Each number is 500 + 25 x the weight over its row's rms, rounded and kept within 0 to 999. Layers, rows and columns count from 0. Numbers have three digits each. The size before them is the row's rms in percent of the matrix's.

# layer 9 MLP up, 832x320, rms 0.0414, rows 136-272, columns 96-127
097:493475480559493529559502512494483498499471490466474524505512513529477474457501482509527472498474
099:516466497474530503475500507520517531516491444460498527465464538511506490506498499525512497519491
093:541509515507469482469442545498477493483524525494457520469523530496449532516542508486491512534474
095:551512524484514495521514477483521519523518497528489499519513472500494523473493450542536470473460
090:487479454531497532500534499523505526535498507515487524474455495472489518536473508504505480536521
103:491538477503473480488513476543445490518469514475519513474483438513486540518475492507491482497527
106:543506482509502477509476515526550538548501547514534485498505492491481514537506503478506451556509
104:515501494485534495463512512526461490461509470515491494483474517532468527492484498484520496539512
101:491505470520521498519484523471480483489506541496490504546451519527478501491534515563523469453481
102:532505482494533486489490497476517478500498486488504497480445511521490467524461481449494475500506
101:508447495479478509537560490488531461506499502446515489488526527552478482499494492479509518522525
107:509506519461466495475503476469515511498527502480532480461498510477503508491502505526517476507477
099:463492502469457502461514516512544517485495468487511473513503522498515498485482503498547491485451
098:491499513519499508510482500548516479474532535513516486506502492516506475499484472471489481519534
088:528486523518499482485524510484571489476512492472493494486469452530485479509535531471520502490501
107:514491502508552537526483482500522474468453545494514472521535569483482521533534552475500436486521
101:533494471518529491487527474500542470523531513485470514529463467468511513522457511538496509561494
106:504504537474492525505523466543529542496434504466496493529466506498431485509514524486521492497522
107:514505495508443513506508508562511494485458506500511459532510526522549473482470495520517506507483
100:518518463536480504560477477472503519465526501502502516529502523502515534506494467526503535500523
097:513491476472496455551529492473536513542490456504505506509541479499463497471575499517547529453513
098:532495464498483513437484534522496440514455471516502486482504524497518520522502463539537467469535
099:512490512511517505509516493508476470535491496506543508499518511538483469443471479496483476511528
096:521525469528462506500519495515455505504524505528501518502506496479485534506514492486515517454495
098:483490504510540519481531461470452501511522476512493532498488463529482477487502497493483513529517
105:491492508515513511543523505519477552506483492508501505503445510487478492498463477472564461500487
105:542469509532553532474508519488532502444504501472535503484514489532520500472523495516504506537507
101:516500491491504510539498480456508534442493466491532477500502490495526486532501529542495523473518
103:484483475473540544510470526524504449484509498488453485491480463503497514510518509486500495480459
105:504434534529548504511478525514520508517491467467505480519508520552481525493479499519503502523504
100:460505438491498458452479482489543483505504485492509501497509497461514489477496466496471511476527
106:476504504489495505496489517494502549531543471474498491506469473495531500525457503482520474493520
109:547472513500523517488528515503489499525483500485525504506478467524464499527492510524508450533479
097:463515488509510505540515497503497513474456526517496488495481471518509539516563518497514447500497
105:461485485504504522541478461512477497469541554462476475480536525499468504500548500474516477544515
101:513532490510489458483492508498527462517524473486513474486518500491504455515501499491509524510539
106:498511480505496502487497488526530540503514445541517479495481494514530506514501510495538540466432
100:532512497539496517507486558533551545499478513435529487509497498479521509465516497534494435533493
095:512494513519539464501486451516477468549535529555488507450489504505541503503485474506461508500505
098:493508475520486468525511500531435518525542483530481525507490480501534535476476536462520516477518
103:502480476550516519457495480486486507495493461469519514505495517514520514492520498530553511533512
098:528486529443515474447509544493475501525535542526531503534499490510517498478468462479459495511508
086:472541464503489471492500524469513509552489498515489479528533524504534526550517487472481484450513
089:548472508532497482512528563523487558524483471497531502530487511560459500532530527525475477452544
106:534501502508485532518522501535488491468480507454505495456490511509463478507478468512515536525511
095:501485523493502493491496526493500504448489460458479471504518525536508470515514461497475502485512
105:483495529526527528488485527480525456451483497494496475523511544539468523458480493502493535568472
090:493490521468516503485508525480530505493432501572522487517479481474491559540428494465550528505460
112:516534531478506494486551490502533446505518517494485478482529467479526486483487481448502588465486
092:469501512499529486459539503549489457508494473513506530505523509494482455504445477468494497530501
099:468518524500519505486503517525501527496518489545452505494512500528493485523518507522451505502494
101:497489470488448521502501513501531516507493529479546528509518492481503468510503486468483500502516
106:454496460510502497465499483508563515465540485515527482475523498512524555498464480492488510499548
092:489491522500513485504472537487477478523485528524469504554485505509558528451534483547463468521518
100:490505520454508471504500499543513548502500514530495510478507484484496512536495462481502439456498
099:536437511498520537518536516484531512512506522501480508498481468522497491499486499468510522512548
099:483511543524520503506453519488519458489509545486523524484520465541550469495477518517512518514544
088:474515507479475491482555526478484494471485496490523500477449512486463498532526499512529507503532
101:500512488514507475475484454497516475511469482525498506495438493535493457536453491504523521504494
103:478553448482489470458540494503489493552460502449473542490514502503515558496520490516513468481507
093:552496472490510523509512484482510532488527478467482564486552444489466475499510471527502470514516
092:453506472523541464481482487480494518546495524509494451507548483519500522519465452511454496464521
103:467519516505490482526492492524484484475525506500504508491443513534546510521504509514525555510543
096:522503471472526502479528522526518485526483521489487498450514500537495464500521463479489489538487
099:533525538497478524471471481552524466473499522494516484545498467482501493539503543510489500498478
097:515482515510511511500495495533512496501541520476489530480501518505521455465443505508479543498485
099:457547489518506503502482462486454500502478556506512502516480478513508497506534488505490479478497
096:503491480453542480461480501529495472469526479507475505487512473512491488481510527554459463476488
098:513460501489495508527528535510491459519472490500523496499431488464477489530496503509474470502486
097:459512485475474470532505503519486485484533506477501568535534546491520507503543489530485465516552
104:503494508534471452521506487480468507466538455503503533485501494528570518478514516490471494492526
105:535467479520524520503471512493477460520530530541495500523473554496483496479522480493501461467474
095:522515502495509521528484495466462433528519455516503456452505478516488489499515491521524476560499
102:466515505487495495527485487481501526464516490504509491496494514502485494464455531515527533501492
105:531484537529472460526492519477515501527493474531462482502541498498456527456484498465453506503474
097:525499508515466514477482482559467502484484478540520503545498469477486527501512518501480483517503
107:501481505516506512520535522506528550433510493546531530523479534510499468538553483506534481466474
096:485531536498511491472477492481472513505464516510444482473490475499468563541476528493539506490500
091:517502513499520518521476501474503501466535564507458492467514527494531444507493505504474534537473
101:450492480562455511484450471432495484495477485484542549534533445494522523444502452529456533534513
104:534507450516506499480457467520492513514523478532458504489499490482495508480473501497500498499510
096:453491515501508510474528506476546487487444498494449479517496523482477497506512487547529498498474
100:476522536493501512489533488519514432538459496474519518501472497478514519461498479503525481479546
099:495463490548489554513520537478492501515506496506498491521515497463521502493484498515517517500498
106:501476515512473495502484537512453484509516490501507470530517500491484543506490527491501530527482
101:458509528487523487478520507467503458522523485466515470518480495531534512471464517511482524531499
100:503544492502471466493483462477486483465527500522546557462519515473459503501516503517493487506554
100:497492512499484501493488441490489491529512475515518522500467528465487506502504502437549478521520
102:538468505494532481492459477466482474474541515488482527503507486519472550481530518544457505522504
098:528522526499487482541442504485492523513508453546534532516500511515464529510502476496554494485478
105:513510469507508547518474545453467517496496491544475485527522487473502525530457489531544537506529
097:537520502499511488468485469437500513521489471512542541492507469502486470477496464445517520521526
107:494490460494488494507540531507495474485468497501507504528526535518496508487502500488467516522501
098:476528485462491479454501520509504504480559484489520513497507457504496500483486532511453491493510
104:538492476491497522486536493480480491468496536526504505490515510493493507510496502527433584482525
094:519518501541443466493457485478493462452479493547454508473460491500491494509464465520527540514505
104:482492503532517514520509517498559498468509454541490509475493504523511522499522493489465477500470
098:498534486510533488480469478525500506488512513531500494520468469495509526495544504480501474481461
097:528509462512513495483504469530534513506496494521483532466475531475520515480501506495530542499495
103:495472496527515529509469466481512498487514475507504522514498519531431465555498505501495483508514
099:514508493502492456499487464481516548435490489514487517508574525546526471491507525548470522473527
105:492532534466473527488549510496487509522463516479542521525499538501534462493484490469482464535503
103:483531503496504467493529542477472479474492523539508442542496497511502468536495547511482531500539
106:530533517520495531529481456468484504506515484571460501499488532490492476504466460467498536514505
107:515511537459495521470512523527457504524457520522488515482474519496511480527496480485510503512487
098:519490489513467493502489480506458489504512506475505542494511478515489486483470492508501505475508
102:535498503509535494441525517507498481508523458504487516433543513484502464510469532517492500509478
105:573480487522504517521533527518482472497512465496526509504501498498501482501496486517480468501471
108:475505441475513482504507520520501507486535505510474481545515497572529501505482521484456513482507
098:536525531490480474565482565472555512473535492488515510498494499496491487536546505528512480485497
104:528523486570522508513508517495521518483504493477516520554524532474512493509510515533491484498501
104:486492490499501497536498513545519537468564540507469489523502523518499499518524495537508492494495
104:445499531534456507528447503540451486498531512510496493504484499488466492477558484490506491501544
102:521487528470488506495531501470514488492499517468526472553486504476469481507513459550501503562463
100:522528491516535497519535507538515512523455473497501448527535494521494512529553492492495472473465
100:516493494509538505473477527515479516497508542499494519489502444513498518483443513544513467553482
102:506489468529479479464519489514537522470521446529517520516473500540514477526453469459522445477520
096:490522529506530453505505527431492498486535471503480479481522494486526530489477511473478481496465
105:522510476481482510498534499459523500515506523472450473512486543556502533516494487483543473474522
102:513448517509560493505516494491521467484503519442516529457505470513552528521518493467495459504511
100:516501506538496496537495506461500484505462530475490508502486547482518489520450485522514502482471
110:471488538478491521491528467527493459482513513539518496522522533510424477494490483514505489496513
102:533511511506488455460499494501504456509485540524555482499487494511503523506540508519505522471502
098:505492494496500460509542521539500474522497530492477479460454509513551497489448539503490511520528
096:495471514516524493497519490466448511521490478505501499536531512503495523527489557493504504460523
107:498482535479514512483483469482453459471514470457525507528550523495465585489521489491512465517497
098:453467522498540527494504485491533505495492537508498490524502530460501519522486501533486505491511
097:560510491534481522489518479515525479515459493505528542494483458496460482478491441519511532531513
101:502500486506521498508514480505495507485459557464517516500500511524508505527515524510520496506500
099:486488480487509485529488483510496423521514478497472496529512511514508507466557520521525500509507
106:471518480465522501505475463487485518469501479511526512488496492549489478522494484524514518493518
098:469480469493527533481522477462507514544557505471481457481512460474489492466508514484486485507502
105:516538489495501503527503510500520431524503528529532530497502512473449520470533487514505545504452
080:487501543517498491478508497524512508543439513533494485486513505495449457502532537491478536515476
103:489502505501467489499480512487491517555471507500497499512526479483519537451511493462486533500494
097:524525468522484491492473463500451525474591517442505572488511541480508487523521494474486488476504
105:533518504489483559485533494530478558506489502510547495522429526543504530458465521456488473512445
# layer 9 MLP down (transposed), 832x320, rms 0.0387, rows 136-272, columns 96-127
099:507528462531473483478504532526479457503489510470484525520459547508496533463495473511468464475510
098:489508471536558536505476471492477500461523515479478452514462528532525479542443511510497508503471
097:503521512465474475504500512539504561495526535473433468523513549514469486513480524506472483545479
094:523513529513507527529549504512484474525472465509510489497482474501440512482482500499523544491466
096:484495459493508485469522492505472475483462473518522489487515466530533515499523521508484499501499
095:467519483534519533479511509525486459496479509519544450521481489520485512491478512503502535471497
099:517487523528474514490523482513485506478461503517512489498456453494489574531483502504523491493484
098:513492488517528500494524538530553493491445483507486497560488493482505519508473486518539534494519
101:539535474545541506509508477500497529487552495499492524480501471481513480532483503454473486476520
100:518509485500521497529500433509492521502464451523482475461522531538483480515456504506473479504521
100:466490502473491462500498528509511497485511508503494509503484532492467483532471455463539502451505
108:480475535482472496474532489503537495505524487468521510530549454500499460500487542509483486493552
101:497492517503478482524475487507494507501478540509509507479516502496461482517474523470519534507458
103:479504503523519494492518483522508478517536457501478526515561462517531485493465482514486523458555
087:516506539497501481525494507525504508515514486485504517481510490529466482466480507466532496465475
101:504522468442515444531473486478457502477504535510466512532477513490478509522468514489484521529454
101:489534479497496494538478520498493515538497519458530493496486525471547503487529509502524459509469
104:509556524467465506478465506559534524513508507441455525474511453526530486555463532516486473512484
104:528478506514499507469512478507490506519507534514521442467497534501525497520497550518483478467547
103:514514517523518514466502509508497499525567537519503512502535491505498495515479484472453507534443
100:524531513483509507511452542456462490455475533522550515525456482509466489544535587464485482500515
099:497482488504490477536465531465534478450510464479508517422525508493526497500514481473478536512483
103:485514515504497451481469487503459513478534498511501524500508499492494449464508502524500501547481
098:506474544528479506472482494437533494496483478498532485510468492482529466538497484484464507542513
103:500493458485447528518503524497495488472464450468544493493476520491467446502482545523496488439505
103:460548518533501526514528480512478485475516491501454513476454497499493514513536493520522544498512
103:499502464480448475478473546510511517507503549494496466478494514532470469493485534517502533501529
097:514488508544524477474532504509476528457483484527498515486451508482509502472550555506494449500494
100:478544479500486492511518493507523461477500520495491485503490535478528465497559497497502499506531
105:498492489488467532472512532520487518485529569518487533486484541451503519481479517539483477470485
092:509468457506507503487460474499513511502482503496483517488519508459514531531511523537513500510490
105:513540462505453511502556447525511531491511481505501503538440514507493502507501518488508509529481
104:470464462530487459519456573469454512501458517518482538505481551537532514514481493542487480527512
097:499476554537517538508512508486474506495496508515517494498477517495479496495503489462501524514498
104:483480513539539502516506508545501484496435479500512480496502474497499483478515508501500507512483
104:482455488470507488469499566483540469567516513474488523495526525511497501509525549514517511522528
101:517451461513541497494494464484511469486496522510516504562493496490488489559547469474520518461519
102:504478503500471466512514504471450491495513476501525516480495526493509518499538491493519503506511
099:511455549499536497484528500474498497505489531503502493490502538543540479521467466528545466486500
099:514491553499490450537572499483498536515467468542551478481490520464534491533504538496522505524531
104:496491488517500514518495522504566492553518475510481514484514492501510511482468500515519502493529
097:443508479512457503484515483492514520501510502497491520507537508507510519543471496507523519519521
087:529465532504500495524497487513508457509528516538557510477500496513461512509476473472502527508460
092:515524471556510467543533502498492479491534508488495487510513454520470512492490534495488467468523
099:519517490507495519510526463517483448468456514524476449482475447476479508501487520515477514492518
098:477532530460530500504513534501519487501515555490547526495489510478531514517521516541491549458477
103:509471463494518535460521515565463474518448519488480495489495500497504507476498524508539487480494
095:503478516489512500515523487492483484506543483467472514526512516503491520465468546490517493526466
087:511529513474482479452508454497528435539518505522480506455544527510535478479491512470491520471466
098:517523535494468482510486488490479477476461550540491492495498532508486505488517477500524484478530
097:541472516548498505491542491519531496554524502502476520502463477523483474514511538480486493483518
100:533466486484505491507491488475487505528543498518494500513528521489507500469467524513463543512536
102:475513495520499500530535462506497526486466491502519528466464562559500494510486488461478526549513
085:491485534483500516482510490524540511448515474514479528477500499495514481519467537512526569518525
100:498532494458447505509462504529486468528519457514516541507510497499524513488482511507502516545493
099:507495540460459488488429500473502496513496518476441473535541486482461521487541498491485509498478
103:503512512494509493494488513520490520526489503487567486523460527521502490495486551519530467468528
095:503483484506476523509447483484512517525523491466538478482446543513488525533517508477483496486468
101:486532477517467533516494487500518497485500512514498491495506519484562495541478525497493475491528
105:434433464513543501489494474447511484486493515508517522526511485515474460543521514483556482534499
100:475470499476495460488484493489446488516520518465524493527486497488511530515491565532441493494529
095:496484499503475477544495527538513523478518499455482472510458506476493465441498494529504499509452
089:543524519506538528475513514481494481516472501479512519539504468489500506512476511510527443521492
099:522471477516517509512443480504486513578485517502512508527476498510525504509490543486476489523520
098:508504500522501493490489481490500532525503505526485453490478492515512491466478513495473487521516
099:473508470518488481503468480429524486470496523527518525521495503504491513503515489449504516517509
099:475473490473477485507460472527508497485496506483494529499519513523513507493481525474502537521462
099:512504513502496510480469509502519499482495466495507543464492504516505499504483497477481507498515
100:443523512511494463502490496495473534476481506517531499517512505511471482469507487496511435465480
100:562537513513541528495519508505550483465528491491536524519538489472476488552501501502517488520493
101:507501510514421473514521520481471519535477473515512536531511497485496532466471536504492534478473
103:469498485501505468487522506510545504496458490566503499495487472547501443533512481501524429455512
096:505503490492505462481496503499469487509503474494452474540464516531482497473539519470501493497536
098:475515497530499500460494478485491528493475481522508450465472525490520473461510513495514512501564
104:474513482483521539524459489499518505502462497472511536521470488517495484469513503480535524485465
095:487475514522487498519561524516482469508522498465519525481523502518509486526529497520479505482473
110:520560509511558481538540521542525480516515497555489500467519502513539487482503537514474520477512
099:556517499509480508520505515522458474466493477489473499478521504490455483459467492534513498515538
090:470486493477453518492474525563501488530478451500506529521475519487496530509492515510514464502535
102:475521478511534502483568490500515515502507523486524484505516486496450484497505581524446495524500
101:456517514526487535447485512503458461540499509539511505440509460540510483533547525499454503507483
098:459449510491509504483496513534461462507525530511496539462489510523528520528503503476516526475494
101:490539493520475484512522497512525523514490507506471501512479491509491463516514463531482495471549
100:490490487476506447485525478470521498496512515456524471490503498508485478497473554535517506497491
114:515484519492541507500485494507488512489517510497460452524461504506476483473546486486495499486503
092:490482460527532463476465470486529483507502517496508483516555484506484484470442515504522457515460
096:511488486490488480492494500475527489504503459482514479501485479467465527521487527519507517543502
100:516535487513484492513501486482492485527503492510519500497461474553484478515479515531492479498470
102:508520489510513488491497505498522530520522511515484517523493504505540496475542527485501445521508
103:498489478523523487540509532510532466520519487500537475446520515492499487497484528516466494489487
104:542485519504474545508482522529506531506505532470515503484493489520508501524476501491506531503516
101:479534495545513517493526485475525472520489502501538500495487500455519531461499511556454506506497
108:490474490514493542515567509480517476482484496485477523525463481481486509483512479498528526503498
100:448527542521456525474483554494508546535457548518468492501476500481503494544484497535448497484520
100:513475497509502465515478515494535506509465540504494523485496461519426513482464523519532509518489
092:504530497520531516537521499487490466521469507503538492481497491531499462502495468520494511516458
102:467512480525502500472469490522499489464506488472478500485522492516491485508510485487504472514510
100:511444466496497497487466524446508507512465556550522502531473528495521483441498482514481468515484
102:549495477473508491464481488504510511489544490526477463537495542437513526524511537537534479504476
103:462507493523510458516475500508533534517509504503485520484481529484503463501486498493562494452566
098:497509531524494513490538502482497504532503512461487499522515464508503543515509496518518493499527
104:482507533515497494491556506492463494495550519522507528503444491533461515476533482556491511541508
105:513502507549420522485529490520515482500539513497465478528510492488485497508475529522556452508509
106:493468500521488516528500516450475497481551510496559480509489480490466470518496494491475497497529
101:502512503505509515528531459476498525481500508494463486498508465518495482527537513487493514486485
102:491503485460488509510478466469474486510472502511500477501526455500483509521519487515484501513509
099:491523449530453464516488488511477489554494474498536497470491504474526511550503534514525492477532
103:488502561479501498481487519475462521549493509508472496499531503477531511525509527490509478484474
104:511507463447541488536541475524524505496463489480487496494469507525555486465475523487550513484497
100:483485496493516472530526494503484526476505538516514527483488493466525550482456465468453518493500
105:508493507491541549550463528556548493496531485479499526486523483542551513505458499464540488501529
104:478470528450482459518475515513469482486514519511530513510481491497503472515468489493509565466517
099:485494495515546494453500530507486494491489469506511487498519505494508549516510474529455501434488
103:523460481485518473493510562528476516531494496484487536469484460485503481523464514500484491479531
102:510476519431446479487523443479464481482567532464512508521521535467546494481498541462519536509515
103:520487502536499514496530550496469493537486506503498465474518510530490475523496477504409510498514
102:504516523513511482470518484462554497474527451507498493494554497506482494496475468479467525502522
097:504503491482525464482495480488493489494509526526543517457493526560474497546478517532476523534466
097:478508446521491492483501508516453505522500539516492503551463514514482514490492507502511484485518
104:513525508491501489552503473507493494511513438498525504497501497508506464491434507510511518508480
098:533534491481553516498482514486466498504516463506531530497530514490492528554446484461524490502489
104:481481531526502520460523439513512496492483522500485485510533558477472537521479511519576509466449
093:480508503529522495461490483549516445492516485531521498535480518489440459527507501515515496493523
097:482579507521535486477479473482507475479501501503511491544486509499500521536509519505475524486544
099:503472438475507570489529528483485479506514464475529507521554502508519512511509510473480500497491
092:497540523509444512509491529524491513509505514502507510472496482541544498510496495524519482466528
097:499520517484519458495512502504508495513546506494512507466493456548513474511534476487491507487488
101:499512532478519488518445482499475515517481517513496481499473505472450529482487478520489493530486
096:519501492512517520442515485480501520486511506504497477480472540490514499520514548488478466486506
102:528514458504422501482507521499517490520493516487476441515508488580505534522538542518520511488499
104:489511499512518457525514500522530495495519495512508469454522496455501521530528506530516480469540
100:498489501518444497487469507542490476463515484523488503517495518518546525500508516512486470542457
108:491463476487453479480488511514501507499491515491516512543496481521532498513490511463496481499465
073:487507479453519478484481518455480478533563503490511538510511527523462536517444464526486488525527
101:509516502494521485471517554455511515534455521506524517470463468493526520526498522507528528522505
101:515528509533478533494483488515520503481461496502474529518478490516481455522463555558550524521473
101:485503485496457522459469464483493516500501482539517507516444527505520524497513485462510520512505
# layer 9 MLP gate, 832x320, rms 0.0427, rows 137-273, columns 96-127
104:496484512531515456455495513533516534507481454497584485465474507509479503521516544477511529497495
094:505500516480475488502525520472505471540538543502466454517475501503494486513505529473481555522448
091:503500541481517482537508517499458536533523483535478516482519471517478525453491466521484472523464
090:463496545506490496473487526491495487433490464453467487510541511534489517541494526491464437490508
092:507519484514470453535476492545484497509505476490486513505497530514519499501535504533412427514502
102:472525495487526509479499486546517493457493499496547484512472498466497511559475493490491442493499
093:502530505505538525508517528488508500490499532466527523518454473502527513476432458505501490450506
103:514505515480501548493489514508511487435519490480525487487536445483485462529532508457513471529468
096:478527483521464482509521479509499482504531507527504492491509502510510516520496497502478521516555
107:519479433486503496527510498498519545537560450484485514441475514463496517516502475475482469518472
104:482516498512512493497519480461524498523449526500491502469464475469491425486464501547485507528508
097:569473481471510488549498464521517533485525515490511496512469476502471528530499529546519471474582
092:520485500509508498484476523504509521476529553551550497460514539485490486504506516504477476549496
087:492468521505502510544496486519554517516501471475539529517467512488491514514507536492534520517481
093:470514517492543488511475521507500506518521523521526560522505475501470545498510491511479516496486
107:550495492506475549493488499494471460499526497498500494470512514502531510528483515487507487503505
106:507496518491519480514487526492471531579515521525535523505488478465495492541485505490498519554475
113:512497549494546487560521521462497512493582535519495514477492521494485469503461518523482502508442
101:517481510505563523517478472482492527500475499517512459535508463487526505498483526480522503513473
099:496509505461526467476507480512514528477530477486547492512538526472508522500511495527548557497545
095:499501468487502498506504446442502477526512508428524533469500481509510499451505518513525520475474
091:485499550485533499500493509470493501513479506474499472516488492544519488514469522500508465555478
097:492468492504474529504516504525505525488482473461522522512553576528483492484486500509486534497500
100:492483525543521515524526505464451504486488483442525513468506512509504445517474540495474504477482
105:476520521521460509492477535469460503454514497467490467520535537496517477528527513490507476532500
103:488484477502459512490521468504487516490507491491498450515512492487493493478498526492494525461481
098:530514524483512488544467517478515480492504490466538488513496494489547522524542494522525505498493
097:510505512484532470522506550493486472480496531493505501487504492516499488503507479489500523507451
102:526564521492468509546491517475476477490547527464485524507487507504496519522526519511482498444477
102:490489484541515538508478506481482483481464545490458514482500521507494525496479525482498505539445
101:492511509522533560500518467487538525462557518488474517504517527478473479491474500471487479480464
103:498492484492485510524477514508553487478525480520518491506468542483493499506521468502466518486472
102:479503504552565540505519502439525537512500477483505452525539527509532488545499500496513476465466
104:495503504516537531539466512446507545470534485503481493490492512484499476560513504460510529501491
102:455502523493540516500504508549437517494451533516505501484477518499508454449470481474519532489481
102:405503535509521488522490466498486505511495520487469472492519545506476498505505496546459502531505
098:491507503503518512510492508498482522518512510497492530453533531521478452506461557448490478505527
085:503508506479450509519513556509488511484495536489508507504510554506505507498460483466520463497534
094:539499513499497485547531474461488495472497537485505492515509491477512467562494417528509527528510
102:576503513516527507511521511519488426535491488501532472484499479490503512512478520509525516516490
100:496527498482547474514498480499478501529504532517533523499491510499559478531527471473493474490521
104:531487492525533527471544492470485472517481517514510475505469468515495505548464503499473513500498
086:504481504534471502521483546506470522501492482520514510526504513501511498569439486487523471481515
100:511524471507546487470494462500490525507518515476490492463478531473505500493552524485495488484510
100:474504530504467551485520554469493536516482492457472507497512504506478475457437481494507466515488
095:523461443517546519487501439478509497510523536508481496498485489455481515532506505499513507497502
097:491512456462508497497528527491517506492549519538511516504481524502502501516559498508484495537491
109:513420444517511482495473504481486533499477459510490552485478516525490487494475491529487457532544
099:502480470506507534513500526485498525476511475488488455520473493506523493489546533508536484462473
108:465495536491511509472518480531485474538480518530507513458516528495508484539479504496488533530508
111:535512511504499487532502504492486521455495502473544463507518516481498530470502509497509513514519
097:501495519503533475508545486481447492536432478506508520494477517516528503472522477527517569517486
102:446462509477523540466496504478513504513542526436489503541525481486515527492513482520490520471465
107:474518499506522504511487465492484530458521483517475439495510513501439460539499488471502534470456
104:516473491444492509453525523473466505491499520480516444502491441496500454555475492514458479544473
107:512538539487498511490486502471547468539462507509494512500466497500519512492507512449492516534513
089:530519459485477520446502534455525464504472460494485496516467492504514505484524500438528500521488
102:504498508502512538469531495519473491537532520469504531519516524489501452513517484467515494521541
098:484513513516521499513471535479494483503486489489540495501454429509487479502466507493512541533544
104:482533488506515489504492480496491491491455505464498503477488506473479505475484477486512491504531
094:503474529507506489470474471485475520461519477470477465468436525564508539490510494493468487514494
101:462509465503485441487483455497467539460537541558477485479487520517532485495528488507508555489518
097:519421529538515483474518528505510520529471484527520528506468486531524543532442523524431452487493
101:489517458516495515507490477453473524545493501489516540514500515540493479485470495499488482534492
101:499537471488472500492539457500497494507509538546503475496505537503480472479529504528544527512458
098:518474502444459522509468532500502519494544482471510490455481485474518503509486498513533521495548
094:541493464509474510479458466493501513473520483455495460495512514487489517543482506541553484534485
103:491514481489520512512499456515469522497499485526464488528498486498512504511572519507488551458498
090:508503523542519496500473525509556498474507490498536501443490497498487468515474507512499518522436
102:530496520522497476504512527457500499509481496512481519506529516483458531470492521525520500477489
105:497498519536500553505478516517505517507515509508492485482473481492473449515513490471450510455464
102:508457519494517519528503456462478512508486494477528517508465517524540537470513467526482469520468
089:506490480549510504496474521526505467520529503523470522479535526500518490500572464496472468498509
104:488449536490480486535477545524536460489505540473484553467461460500476507482491501503567541497488
098:459500529500475559466524507449444482494516480502478488455524511494490496533495514510505518492466
110:489488475453487467466482513514499495459532516504487530502486522499516464545464525533506553477489
095:480509513508504544469486464491491518503513486517498544506488448500505515496520498475483524518477
104:506495493532445486525508513517445509513469490435458523509495456486446520507506549499533451506494
111:522531534526505534489461453495513519520487520506525472500452507481475487521492479503507509494530
100:533507526517512461498534498500519502523520510463558485453495537556487506501493494510475473525551
091:500494512508499513446457512478515503497485509495496532541516487477500487532524516504476494520517
103:460517510497512522541471457459478523506476480478490494487471520488527444536475509519541455501528
095:494501508486539497463514505475515514534528468509477486506498487492496506499486471473511473497490
107:487535531557485495478511483523483495476460542548504530512475500500509519487503511499564494499478
098:545470479504504505525468488506464468482520527512521527466522566482491470484478482512491529536473
089:491503480521501524470540487481490512488494535521518516473479493492515516508504531518490523511508
104:524475508495499542486569483479498555502508510524491516464487480497510516471480501494484492508508
103:487494523501464509504508516467471479498543530531487480515494544509471485503486467486463488484486
102:472519531488470474522509533460515497459490485513492506539501512474491515492450482505522495540470
107:486509471505511510489529455471506493486558492535504449491486484481501515485478546515490517488513
098:489474515564519530498448523508513463462534508502451525511491522476508508527539507492476497492490
104:492476479495478532508494457500522478449552516526472496497509444477533511521507510508553522519453
093:527514499502508493473482484523510476481501472515516549480473493519524510569531481487488524473477
098:531474488500508568522481522517520493462517478484497517479478501505490514490503480556531442462528
091:510486477473514511509526474448512494560494517503524540494484513492532492504561515468487531491528
106:516504517467487499489487557484507507499516522506526504460527529481504474516528482488501514538516
099:457484512486527506486517505495486503474496524517480484488485516501477515506492587507496489452500
087:491509475525482463475538533479521514467536491546485506518524517508500502471507525512481449535467
103:505491483521433449561497495484506506502490506518491464489493531540533531476500473497505524453515
100:442497526493486491515519508467545534492550495462523467544523468498486519428523497529504556498540
096:492466476472510510505511495483529511500493481475512508536500486512468500492555506554485511534498
102:509512515501514527516542496514454471489506528563509446503510521478507513495510525502487533514463
109:508477496516519482552488467483467475494537551501489491506470494513525485470479528494494515521460
091:513451527491532502492497508515485522511447495478534532488507535535501481488427502439494488476488
098:589517467487507475518502488503476505475490518462483466476453535491492467506544486508513468501477
099:538524464542462439474488444507517525546524464556505540498507486486535531470541490507518495519540
093:519509523523472516473517520552535550490525519538479518512447462487512522491463527524492470469465
098:555533449494514488511484502485469487571477526497503524482502485517483481523499502476491501501537
101:454464531519474492510524525505519466512524524500526459498507506488508508523432517501532482513501
101:509476475518508501558445473506507531487514514488490548492544520526495492498512528505533468501488
095:522525477454507504486493480507533501521465507478517511557503501547532496509503548500519506524490
106:456486504495504485522478570479499527525484534510491457493479495507469457489518544525519504534468
105:509492477461511488541503480507535533510489468504486500475509476467482485513473505513506507494475
099:473504481475481493487471498498546535506508519548512457519471504538519467519527472498481522494485
091:494497499517501474519526457489499501513479463489515453509511502497489485507548468483480525483499
106:467497523519511470485515485524482518508483539476541509474475505520469505499488491513509475533494
097:501546535527514503492503502484520478488501521510528511497469490493518495489478527527495448508531
100:498505480512499509507462517483456503475492481499557530469506480513501463492487494537548518495499
109:524489434517490523491501498523495492506490443492514522487478473502491473485471522486526483454537
104:496528448512480549504516506418475504546494513521492499473508553521503497522514482488499494460482
113:489482442496466484522468540531495531485510511492466500470508486522526468526475520510491545485510
094:504472494506491524537505461482512478530481544500500506496498497483500531461507516489513470516473
105:494511519539525502483487505491466480513486518502548529489465495490512465541481503494461511510548
098:508448524487517513475524495523458477518514491492515467453477513463505502473413534517493525552525
100:513468512501523484502497497485429451484509526523510466540524514505485508550464453517475507523482
101:529497507524564524522438496492498475495510520509511497549515517479511531482492545519503527489519
101:514517558494534478503509498484511521515472515528505475516494525494470488497506429514460506510494
098:467534535519491469559507497464504481486464499451485520493491526519541538496505507468491545535544
101:519498469510484535524513521512471515555530518454513476516480502512513511503504446509515463531522
106:442498529521537476457511505453458521510493515471539530485486487500494508516404517480492491515446
102:527509520521502538524472497476532484501523508521508495534474449484537500492500504532450509573538
105:481499528473471497505521527457517549523516497491474460509509494508503493501482538495489559443496
080:522468489475532474488476478548458426514544446522502529471523496514498570512492517507508461502500
098:445482507489501461547473492505484528477463507540515553479500510465496464478497498484508554513503
102:519461457541455544490542481458525493459504507501481507479465495525420523557514505521562487428463
101:548465493493470521473500515510476581459446487494472476500481524549478496495448547484478482490474
099:507484550524524550523518519511459477482494509417492502504539504466495489503526492488508509561490